Each number is 128 + 24 x the weight over its row's rms, rounded and kept within 0 to 255. Layers, rows and columns count from 0. Numbers have three digits each. The size before them is the row's rms in percent of the matrix's.

# layer 8 MLP down, 320x832, rms 0.0885, rows 0-319, columns 768-799
111:144125149122129139135129161106120151115179116109173142146086140151140110109130117180108127106139
107:132134175164155114135137109129169130109105091132123123135158131137135197135116153078129159161103
097:115098156147142117128120169081129115132120118105118126093086143093099172108121141132155115108118
097:139130107140162077110111129099186117148111145120165149139121096081111143116131117103136065134133
101:106097184135105152139168127124138117147074092125129144158116157114129138111129124104097108107131
098:129102175157140135097118120159136124127170149096075123141156137092104141133124170112120125157149
092:119133154124114107131078109175101132092131159082189121104132078147143126119136109130144108141127
100:110092107125161169118116219129094126151154124141151140128107114151066149128134106130157118165111
096:157179082102154103150144104136120090143126097115112138171151092139131116134098117089140144141130
165:127135156105130124108135137198108123118156146103107158089140176064135144116133114185141122130107
101:124098158103160106115093111140150113139127098081152121134100133143126145122146128127144159126140
094:135136131092133100124125124150107131114167137091105119136173215120129117141110139141175120102102
108:112139116116162124066143186126136106156099139148123143105147123119161111132107121167129136110142
095:129111101111142160155159116138153133139144133126096146097137144150167126112149145127138106121116
094:137106100120139155107121128139148131113156196098101150129119167106140125104122118159140111098151
099:104120127137127072116090127093152094135165152135177151090137123116137129141157142118124089079118
100:129144160076130138122073102112102109158154117120076096130106132129137171123144153137115178122134
098:124088134146141144145140151136153153157174141139162152090127094129146134117105139095131116119115
099:126111141146154180126117111089144111095122109109140121171139137113132157153137100143119121134148
093:116099156170096091137168154107122118132103105124112133114150117106133120168104137125140150154160
099:100151142100096120130126109111098125126105115131171125143101154101085141140112103141149136152151
107:133103103177102154146122152112121075106133143133133131098093130128110174119103158128128113150163
098:097133082105133139146114173119154112133092130120086092116097148101140127143141108131185152110129
095:147199135145071121125157148074119109101123157116083119142149166099163123124152119148134107135118
096:126050137106168125137093123145144144192152119172132116128144145139135125114145142111120136093116
098:175097120118108102121098138114151104082173120133138147126140114073116158163102095163125126172143
098:175123130119081117146130118081128123140151101138144129136104142166143116130125114159128126139109
096:124147159103089168103122119138089113168106148138144177096141113162133131113136154169183152154094
104:136136107130118138158135112116126122137108091128119093147124120115147142097135111138108143114111
098:138103131142104125161100083165137106144106123124156097169150110130105153145093093088122117157149
098:105181104094105106153146151123106107106129166096152106102130147132119120153079115124130136125119
099:083169098118118117130150106131085160123140118133142098131129168122128122112144130141104122142145
189:101152112129103098132127117103069139128111136112137167146100109127092089116137092101171128135103
099:159117139155159164159113080113083108181121131083131126154106175125124200150131119122119195174114
100:115104150090165117092093161152141104141133130118129100118127110156143113100125108101129088141169
099:117093120149100101158163120108135091154135116097129180129149126123144149123110140107111129157139
096:148142142176118143097141128130096126106115128137089121131116084180161146093138136168152123079082
097:156127154125111123107131158085153156137170126111142130175118129144156164094150120162129131162154
101:192175093158115125104126121121116126099168132193110092159103102128110146107112098106164128143090
099:145086142154073130188131138122128095139146100124100163056132153117112125101204117133153129116137
099:140127148189127092136181107108107125116148125175140133142095088121143138119142120151161178097096
091:129172124098122131142155118083137132110143100126163136162124122129185119124189089108111128154161
101:100115116181112119169108165164114095144119149113124117119153126095125154168110156152122123164136
095:139179142113076122121142106129124150171140089122121125103114115126108123154183117142078182108116
103:105124082107060156125106144142158144081120093122146135075109127112131145114155131110132158087100
095:107081140124137121158136122092138102133108136138107083163124167128152092134126153102125099099143
095:073109109134135131125104106132098140133119123131120146141133116105127111100127134134135139076100
096:069162133141115209149126114112083108154096121123135113114161096077141154116137132100105123072143
100:105128093137115116113167135135085128146123136091144123073158106121124113141114094080124096131119
104:134122139121102097114104118125150143128109130112130144152151120125082128124168127134092135109104
099:178135084127207131179149119131138109119137146119106109067147118088114129138100096113152124127109
101:105100121121114110170088098132110125157121106090154138123097176098133138135134133214185117127166
094:111129081131136135113195144136147086077128094117152140126124123142140133098115129114130120138125
098:133128122141123119096114095132089085104136132123093121123116124142153164168134084083146141109146
091:115094133119084140106131093158122118153124132146132136150129135131108114108139154120097115123110
095:135143138076124124154147138121126112130135099142118121139169119121122142107106149124129098117143
099:138173161148123106120120151133133145150146100129147085146119139115094125137128114132117113118151
094:123115153150129161129143144147146163146091132149126122117089085106154138161102158118138132171085
101:105140108102069150136129124123119124156154113115121122151128106079131120130174112142139144115094
094:159146180191148114130109136122135167125160126099123123154131158071143130134150145157111144108137
097:166100122077105142136098128134117159138145122127097121113125111131123130130135107142187100162154
095:153154140116133136148112142159052127124139114182150125105099109161114129118149126157079184136095
103:119167118152119089095112157172117093120082166133122097096147125114128173116117128130081134131141
096:080176120150111095096156129121150088145084200149139133135120103117116074119138147138083097124107
101:169136118093137115137146111119140146123106053131159143110076119141139151140120171145144154127137
100:149147103130187141132148096096127077147149116111101100188108089112146142145157152158164184075164
093:139083099181140131138131112128118109099141115081125116129122117158098064138105135134130195105139
097:125153160177122158135144133168138127100133119179095094111098175097134160135071106175109127121102
101:164130124139147160115093147138139136146153176170163156167106143149122137113200090109103150132105
099:142129148121129135079127134132122116152141128117127067116123132154126143116123132113152114118113
099:065139117147153085094135106162113095163133125133096086114121123088109128119152112132141126178117
096:115082101110141092154114149123114126116128093138134113083105119138151083121160093137095101104136
109:151152143158115151145161138132179109135125146148150141152177147122090117099122136148120121131111
096:119128145105127102141100137134158108120145113108164124103145119119163172158141155149114116169135
096:147119135157136129185158126095136129113127134140110125129156137121117171093124152168133111095136
095:118116169116120112132129105107130165100125116130125139145162071155082137127132111119131126136162
099:103151136092115086142078104133125086124111106166128128148115137169135148094136111116144111109121
102:115127154144093127115188092139124088131127097130178115129107101124099132101071169142103141098139
095:114133143130159106147104130137129117163107093116157136108170127125143129137087149128133102104123
094:128101124124100166154140180080138101105160114114145153121107153159129147116127091146130130123118
091:142121195147113147142125142155119121160100147133158153091135108153080175154132153126109119165140
097:109149108118141123143099119124135147128138202157121134126136147154148163121148100142086172116062
102:148109125117147141143125147147124154161140102087130157099107144094075129200094083139147155153149
096:135165071134125135181118113147151144121143093122176143107122125121173130193129141097210093128091
099:099138129169122145139161095139129126152090197167093162103137114135129104148169121129122138075127
098:128052121109099143160137079127134176114154138079151115127125107090127173084158099125149130095150
100:110145134116114144143168141103135097157144061085137089120135116139158116101159112157175083140107
092:147174122165124145091162143154165144147113146096098152115103148145096130171154124149104103126121
102:135169115161147135095137093118133129145112101129082142159116126139143151102158060116132152090107
101:141113127122157078145154114094137125093149144164126121093118123175138093144121133113151127125135
094:122131116123093138141096156111138139114126135146145103114108175135181111158126101118162110142077
098:116132158178114134099134111141132167135122170112116138147098164141191146123098127125092142136160
095:121116114084174137115100103101147171123143112120142092143135114158143125116114132104134137122111
096:129157125119170113122166090104144123115091108162122180175159079120155112089123149104100129108129
109:144171124126121124141134143126110145127130163132127133096079141098099129110101116151181142129130
095:191073097139122094137097118123109141118132103126129108083102102100148103135147160139158132154086
096:137070134102149123112097145130107117179115134118069112088132170140117115105099110119135133120158
093:140117180129126085135158179135098069096109152084133092153187150116152112130132116164121140122137
100:141161159156070190134123180107120142115150170128118143117152160096116114142109107129095122121111
092:128131108081135174182146136166153103142115129090104133162144136166166141167111152122096118104131
100:127146135121148179132158144089100128171166142142107055149148134125129166118134105142140104092125
095:126116118187119101128117112108106114128124073190136114149115117115124097166093122111184102126121
099:117134102120100120152149099070123154148122139178138094134136117135112115186100120125140081108111
100:159133143161144109160144119162105125110097144117069127176136100134109144116086094124197152141137
101:139130162084148132130143116153076125170114129139139058111106103161107052141112124102127136114147
097:083163123171127139165119147129109175124140070144096119137117105100129118097171089106163072158093
092:108102117144154097101122108145159137144118121132116145088112095091115177127140117092129133111112
098:139142156091137131141110120096150119122139188162108131116134136126126124159157144137111100151098
101:123125089120143113106136144119157148128109122095097163113138132124102128089137100105128110126079
098:101093158131120146134170084176116103105110095134114092140120131161139127126087110143135119115157
099:128135132102115119091152115118144108149105113119139126124190132144160128167140108141155110145124
093:095154102146114122098135124111175129123114102073145175128170131096124127082127131166115113120113
100:143125179090081128137138079186082120150141134103098126140129131145133168147145083096117083156101
102:133095100123120134132103089116111108125119129118131140084104127106165102134111148137157167121127
097:139132153117151150130180131115143149123101109154189139124143135146103090168111119121121161131105
099:123150119113117102119117120111093149154100117106146148129137131061149129119136096161168122145114
102:104131157143136115174142122141125169108088128136162138100129144112127127100126181117123139113134
108:139126131095126078111053118132161147130076133122104092120133142110162125125086138116157127091133
102:142151056147129126127147153167131159139131131139161117135123132166117140109082130110146158147136
092:141163130093093099133153170128126159142136129105141120116130140161138131088099167133162101086140
106:121112111140133131134111149121149115170123158143105107117119111102086098138125092101138115122090
106:150137139130093129092101141111133115121148104089125173157097076102134111119147134104138112109146
096:135119131155155123129099137071114143138122106106156115191109126124168143122161104141118106115120
100:131149127136118138193155156155122176137110154127137162138131125156137131146129118096130112128095
095:130152129088124108120087103121158137128148147150122107120110154106099120147155137104127111153125
100:138163106141116148102167127117105092131117168186102140114151091164145153151165149131110112095120
100:108076126102126162153132120146123135163150149163086104071142141146109123141129127141099148120105
097:121094146147117147153164132102108081124140083153139142126107146116158136142131111122146133142136
099:132124114108143088124127166124127127116142102135141136174158154125123074160134089163125082166141
101:106152160089082161113144149104121185110096112111115096122146102115128137141141135103113159095099
097:147108123131100128119105125099114137117132080126156142111139086122144162094186152122151134117102
100:154128065097131166115141177124123111142149139136097107155090106110119116162143144149117142169137
102:172112209108133156132121104126123150123172124116102127112106163135101177095108140143136123121109
101:103143123139115137119133134153102092149150123126141142118130098116125181139096129145167127153155
100:104106137113157138184140131174109119141120137131176160153131130136118129134181093157139097099085
102:091130114072120156125168170152148159131126114131148112117109139137125118174130166143143122148152
098:096107152153167120086152151133112157123150140110152104148117090112079171142163062092126158131122
096:122106139157107125145141132104121130134143135138108135171108132170087091100146094129171139138115
100:120147140174140129122101120095104109140108118155125175137135083140132156140132111141117144127104
101:157134113169174128033105113102115093127113108099073134105137134170127132121141143102157136155122
099:113153132139070162110184165088118150143103097110112097119136098141105094135170135117078123170143
105:129158078123094121146142138096133108154101150091132098122123096155120123209167083104142092098124
096:108126099140128108093174121112112124130166168108108137131142143107120119107137099101165092096111
096:128123104123112091123109136150111119115128180116141092105103117111128153103073136133148118119137
098:109149137150163128116092109175130110176115103149097113178169112117124105108126151113133063077142
099:138111160148120127087160134133145124127165169078173100108161105123098122140115148080110112124123
102:134131127130116151124138144106141093105122110115111136131123130090093127137134123130123083139094
097:094083131146098072142129118176103080151198173119093158150109102146152153136143130097148143157116
093:147143075126130146146118115090139115126136151103159114124156106165141107173166090117139133138179
095:154147192151100124181173090139131155171091148135120103145127140088105155087162133131124087122125
093:139124137124194143172099104188130120143124108155121127152178101113121125124131118160080098137151
096:130100102167079091163073117126148142147157130133107125109125095148108085106125119122143129141102
100:142143090123154131074087114116133110097155123154070127159138134092125119127160121134162148180111
105:096158112147124117141095147125118111146134103136150101128175132132139148110103093148086122155148
099:145149106123129132102120075107094104111192155119151106123111124039176122117143113154174127089131
100:124102149155124100153134123159120141139141127132121124145169147053150116127125109129091098144124
095:111134130099135131138134173119140123107101122131112104170162094127146124105108103157111122148158
099:118102134103127126096116165142105116127119157145124100127147133148112130123139136105127130140131
095:090141129129126128141133146106130136158169146135143164157083110117110105149109106095134109124152
098:135117119142136109096136126117120141135147124092076135116149122118152149090066126152078130158150
095:102159162145106146110136133101123105096186111089104120172081152142121131150103137121129108100114
096:133171155128155168145129116147132142156120100134137099157138153123109097107111135114102160107121
095:124099135135110110081120144114149120133100152147159132090092170132131146129137111127155151091145
100:136144126191121111127106141149117102104135088130146140153129114148118154133150140149118119136112
100:131098107139134127085093117092128120135089052080202166123094129125118086178115148148138116116158
102:109101110169119118137119084145137149129134135109142114147156138143167086129139108136146139115097
099:136084135104169134141120090157162157107129124175133127148123166160136138135147143104150126161097
099:141133127163114137109150076125118074146127112124120118107114102101110127108162175147148128126116
096:114151190121132181074105089105117167115140137142140168110126162131121094118139144141127101146123
095:138136141123136118114121137124106105124156181122089136115147074131148109138124117113097140123112
099:140161146109081132139145132150086151137154103126130122144125097114106108105103164130135178142114
098:124096113132140146158163199113122122146118121150133113110137117119117067111151129126152109120091
100:142120153114120101121126131135113124119145122117118109132085126170145139110136128125141181112115
097:169123120124098138130138152118102124134153106140152087140171116153110112164172133096118090125144
198:155118132101153129117113112128101105108138114130121136110111080103116112151131139153109136123088
098:157094110146125102098105109102146130129134116130105173102120096175164127095164138117107115134135
099:106110103157142164124128082139156110174121136155158129143157136147148117080109129156151148116139
097:104141119154062131175165120116130148102122094121123147109143151108178150118131120100113133167145
098:108162099141114133097140130107107074139124124137139096112122158162119153109125096145150124118126
103:124119153153147142137112145111100191127077111100083143174119149091111116105083104128143117147150
094:143139127145132145124113105128179097139133120131144178090119097122120172137124118133139162173149
100:135134125118098100145145115136127095063132107118142097141136083103184088105161121087128102123073
104:094119154150105130144106101129117126151092132105145136124115128120109111166137115109100142126128
096:129131075131127145131127153171138118101157160092113121137156152139117148143177142111158157128114
103:119125111102097111116150104147130076137119136109105144135121130119148156115103143139120140166117
092:123111125137168154157158137094135128124133128139095165118114102110132150123097133143121132135128
098:119124143138129117088069131139112119122177141134123108125087121128155103135136116124120095090144
101:141124145128128121118144177127126143099131166172110128136117123104079126159118120128115128150109
102:113135172108137111125123113106132103132172141097153112089103136153154127138108135116114107137149
095:169124112126190118136151122137100162151105097125090181117137165137142120079112139112061114134104
099:156190132135135102095131154110125133116116138121116150144141138150078179090119157142108101157135
096:124150167158146146137130128144122135138177093150140155140151106115137142123101128168124158108111
103:140151141138149093115128120107134118126136110135113102061106102111123126143138119136113113140105
095:118111143083125105118094147132175129157114138163148081112127086130104134154107165112150145129128
097:160122136129132123134169075102125138185119149166136163142139102115144166097152126136137148119086
101:136152146179162136106162154115127142124156132174112123169136096118135108097137140078127141120103
099:133186111137102117142092126097137137112114128085134128148180124168112097149139126127124131081120
099:127146107151130107095104111091113107121140149128165117158132150114096100166134133125134118122172
095:166140136153118113150161100113123150120130165082183101111140133115132118089168064101116169086132
101:113092074176134135150140126138142108131110174119170155159130084141131155106147123143149162107109
106:150113109122125129149129145091118139109065150124105139128119139131162162138119135135126158111181
098:129115125120103129077111115104149171095122159133120156165122119155187157176135143152161111147113
104:133174126133130159085108185132151080162141129117155123104119127085123129157099073145172119123111
090:090130106102137133115107149154132138150099120123143137144119125156118104150132183110120155108076
096:135154129112192195132130136140121158173113143110155156150159178124097140121127138100115129119133
096:123139169142146116111122126123161145121170118141141195156097132103167092169102119091111157152182
096:125147175100139132056126126119135176154127137138118101118134125123142132086142114152142162120144
093:101126132119164132168148109148163155082150148140122129097179130121141114085106117131135147097099
099:134183162128142167097126131128103155110124119160135107116127144128124107191070160146145125135128
096:093094103125107129152167121133119179133134130143169174144107098087124118148090118143139110109130
095:151170145145145153140127161146136183128137097097131132118131156141111112083151171126134112131118
094:133126119131175145118171142086128115141104150123130166160122111130089162066170157150103136097118
100:099113143152149133164065114136133118104148123103107142123170112134103119166142099117150112133102
103:143107138108105126095109081119140093109125106127103166150122152115140130149126128133148111163096
099:140116107128119171139145149114129128136128109084148149149154109123148115140139141135114126108123
098:096121163090178183187132116118089142128135146129149133149127151140136131140134089143137103104125
102:152083158131133131113162119140142111159076116139138140123133104130123108141133180127133118132102
099:155157110124115139094129084101143154144121121108112106084116107105130173160164121148124102131082
106:161155127168121144120136146140082120110140121082136156117171087132160120136141156135154115104132
096:118112093176136170132128133113101104144106117143113131152099128143120116117146158107142118127099
096:162098149162118157140131091141140179069103162145146153121123113147181118130097144106156120149164
099:136172162117153136107127157126149153120121097140099112130117104173151131109116078135147146128150
102:144150126128164149146141187129107143116141107164133094061133114104137135112115132131134100150136
099:131108116099165117127118153168133123128103157102104139134147102167142096134186107113111095139122
096:115127119113134122145123092146145153128119121114110133119148089148115140092114154113144122149127
099:121153132116126126143145160129169130103138101123136112137123158147117117073112123095108125128131
094:123170103128158136117115133114123179108105113102179141115129145107136064152126140154127152131160
101:146146138173076122117129140100141099116136087132158104126147108058139097088120085083140127146154
100:146057086120135135116144174126141108158096086126100112141141112101108149128101116161113159144078
099:181105118118117076106120115129132074074124133129121093119130120151098159125090080099108168138088
096:100132130126081145105147128172145141126127117138113128154067107121148148177159127143130130135129
097:150166137101147170159148139129137124142146116126180146121129093187106166136123113108110173093178
104:133129111139110122149126102174137137104159195121133091093142151137149117135100156138088156110169
098:129140137109143116168145162121107138141096137141146105126076132063089181148111108076144140161119
097:128154145092151141119132145171163104154136177087124108107138133114119133130107157149137159140207
097:151136082156121145107117094122130141161103162091135155174109128135121150120122157132136101174135
095:091066150142189086151137112136121125105135166165145143131114161092114142131122117150096067144095
090:136132090170165166108170161133138076146155133123145148159110128120132156131160147138114107128124
091:121129106166105132189151131075162088138087165122140108091110134101113117123156158143111153082125
104:130127131116086105164082111140154159120161132141161138163144100129057152152113110156104078153170
100:161127160141124050163124107146130136137097159146136132122103134137107152144120136117127079102139
094:120143105120096114131135141126123133152071137124157155111092145129125130170132108146109129118099
095:148151134114108121135167101138141176131123108088136160124128149125140131167126143160115130107118
095:145141134133165110139157116130149112118172139137162153126117163147101109143154154106141115148153
095:095125183094147152098119170079131140083108101116142124179151127123162129149125143105173114140154
097:150059137158104108100118121111121152144123140150125089128121096114113104098094181159114161143119
103:170133152096181195106102142140140115122147124080120122123139080139099132100180137091139154089173
097:092080117146148115132087127178116118167154163103121111158119120125163131115123145126099122162101
099:122079127105154126107130122142144148137101149161182101188132108118105109111101134156100115093139
097:105149099122144117079102109112118170111155130137146104122139153156151095132135134090121138095142
097:123135153132142089137097138142145121090161126145133138112114112139172100125062133098124138108111
094:111141189136169132132140105159118156124129099100138109120104128146152099139148117180135136127119
103:085170119160134136117133100116107141125154091131113120145132123155106163116105098131196104140114
098:123101128128098112122119133120147099164111138091096118120108147131121124178144162153109152136110
102:135153189108088129121107144074165118107146089144125126171121136152132124131153113157092076134148
098:110139158100143155137120073158120131128139108127166124137135096133106139146090163163204091146128
100:110144133127147167123114162158124118117140148163134135149171113151136131149154128171156098111118
091:082130156173086142156141126106079103145078141127126112135107137132115083134136105094104136136109
101:124183133150139147082107122135160095134095136135106101114119134095144123144162139118118124131105
099:122096130165118118149100108086145069129078077104107145165179152220129113121127161183100115089121
092:134096143132114118142117174131136120130137113164155112100143129148099129106107126127151128138106
100:115175136119131104086148120154126100152118121130138106155135100130168111130158132093140108178131
175:132133138134119131154171098160127135102086132143153107136117149101179123168146141083115101134068
095:122106093119118096132092129136129115133131067153195102144177125148066135115098139166130163166113
108:143105128088133123102136162126137140153160110145134137124148105155150132143132138093092080124171
097:152179181129139127126171098099111147129077163144119104126121137131128141125089137092124104098113
100:119067130181126133141095144141143115108135114115125163132128121111145123158102114117122176129137
091:135115085104190129132153108094180124082136142149156145105154188123101156117102151112160169101160
099:134140125151138097108100075118125108118114130139071145147152152149146118112116122118109113160130
097:110114113137141120100111151162127136088156139119108130131164122118143127122146109161103130192128
097:122124118103110117163122162103151137124098102178123142120086097133108103136129125108143134145150
100:129102119136099140119140134165144123130128120122120164131140096120145144122096130129133143114115
104:099111134133134152127129137152128115161117101149148118109130126146143143067137096137130131148189
097:115094132160178129121167091143125121148120156144149134137135107142133084150125121111107128158150
104:124157147130096154104136142168101129114117178106125156145137159111156137128107166141122144153135
097:128097096135097125143151136183132137194115105167115154135101092161121100129145077112125127119121
092:139109139141163130127135133139122155109135180087116116134127114089112117126160090151120119094129
100:078125134112142139138154139172123110127135058138184135119114123128105121077122142129144111088103
099:154117147128113116127152157113136134142134132153144107171118157164162125123146143124100098154126
101:140123102169130138141133106133130083171141167135106144101106117119115134111092155140121152140121
103:117110149140099104137137158120112133141129173128164136120132166135140106136072123126104138124078
098:131135095093105125150142126090150125070132117114112135097107155069179109140119143159085143144107
106:146101121106171094117146137162141122169097103115133149130124111129142155135096185135141184165143
116:145167138152146115126105101117097117141133164106134122141123125136130149126123141123113138115172
107:119125132135132152186100158078149145098128124093143144066094113127181134120137121124148129107081
098:182118158130103147119075118092140089130111129148118108087196115174144151093098150114116134134137
097:181138131126141083125161153110140113093156125125112131134132095136091123119099104125156146103125
098:116153123125117182184107152149146140080111137068130163147136110119076117136119134131115130102135
098:136088115103118138142137147145159119098143157136147135100105112158143135116131155115134124147083
101:141177118100143128125154126158152111118153112120119125072090132108080116132125111101135124152110
094:073144122163145133123096095132154142115121168093136114123157121082133127173096103063130111120152
096:117143112127107102125134118128092138134110110136148154102111102101167114114171123131108115163170
099:173136133156139150118134059146111125118115162125126159105128145135126101119099147130150106112119
101:118132113144159139118091096139109127138120163117122106110113116148113175133110114101131136139146
103:144126115124138115162159084095077142102149134168160167142123148148102123136124096144140109194144
096:109112138111159150119136122122137165188107167137126141133152106146127105126115134109127131094135
096:106101110140154133146105134141160141128163155155147148155109114096105152111105177103168138170104
096:126138134087151161131128095203136117089111146153077095123122127102148130111137106124188101108190
101:158109127149129105126116104155146143126101050143105136202116140070135120086121135115121136141150
101:174157184126152168161103131141149130107113119144134098111149079160098122156172155085115145133118
093:110133181164149081128180118120113109161145146139149111134112088112141095116135130115109119146116
103:127127130112144128128113099118136112136091128099147154155127118146118123098101131143137120111130
103:074127145150108131145142126127163096127096107084116115115124090127120131142146134142188151158110
096:130135134117106124132095157130133075169110126133135161143128129114100126142170146136129141117141
098:136107153130125128097123141136134141127137132140131105138093092144135142183108144116109116105140
101:148067179164102139128122165150114114144110137131081120100146115098159091168096138170120142176105
099:123131119168155107124123162095089109143123105150167109114100115161153125120128130127176125112113
097:177125155075111147115149148072106126068135123122138138149106148106119120093149124139147114124161
101:127137113147101126187131087131147157118157090111141140149107113166131095125123107128071099108125
097:113083155148144087086101108180124153162162114145178133121158144199127116115089102151101091136104
097:132185118083139157178136086128088126168163140158121175132119159130084115139153120127136124147145
099:130121159075153131096104150130122137138127085125109159147127141116107116122153125133083129147143
099:170149117104112104144112124187117147113099161156135119110093099149140105170139127126122105091082
099:163151096118112145132155130117162124116131136113130101089129108137142162117141128091108174165112
101:125099105182142164148102140123120126152143115174129107122026101137153126084122078110145149129112
101:084096127150106169102131128112107142119141169130112117160101112130151118163083161156154086120137
096:110149110128115143157140095105128114085133104174150106185136140148115153113136141137123155152128
101:158148144133140120131111101179104105136158112165113101133122131093143134146121131134148143118105
105:138143125140139105138148129100109128113102114144137114111130126166185130155158146142152167161142
096:145119097067132140124140101102122169153137125093143095127091140101115146137089119150116096128142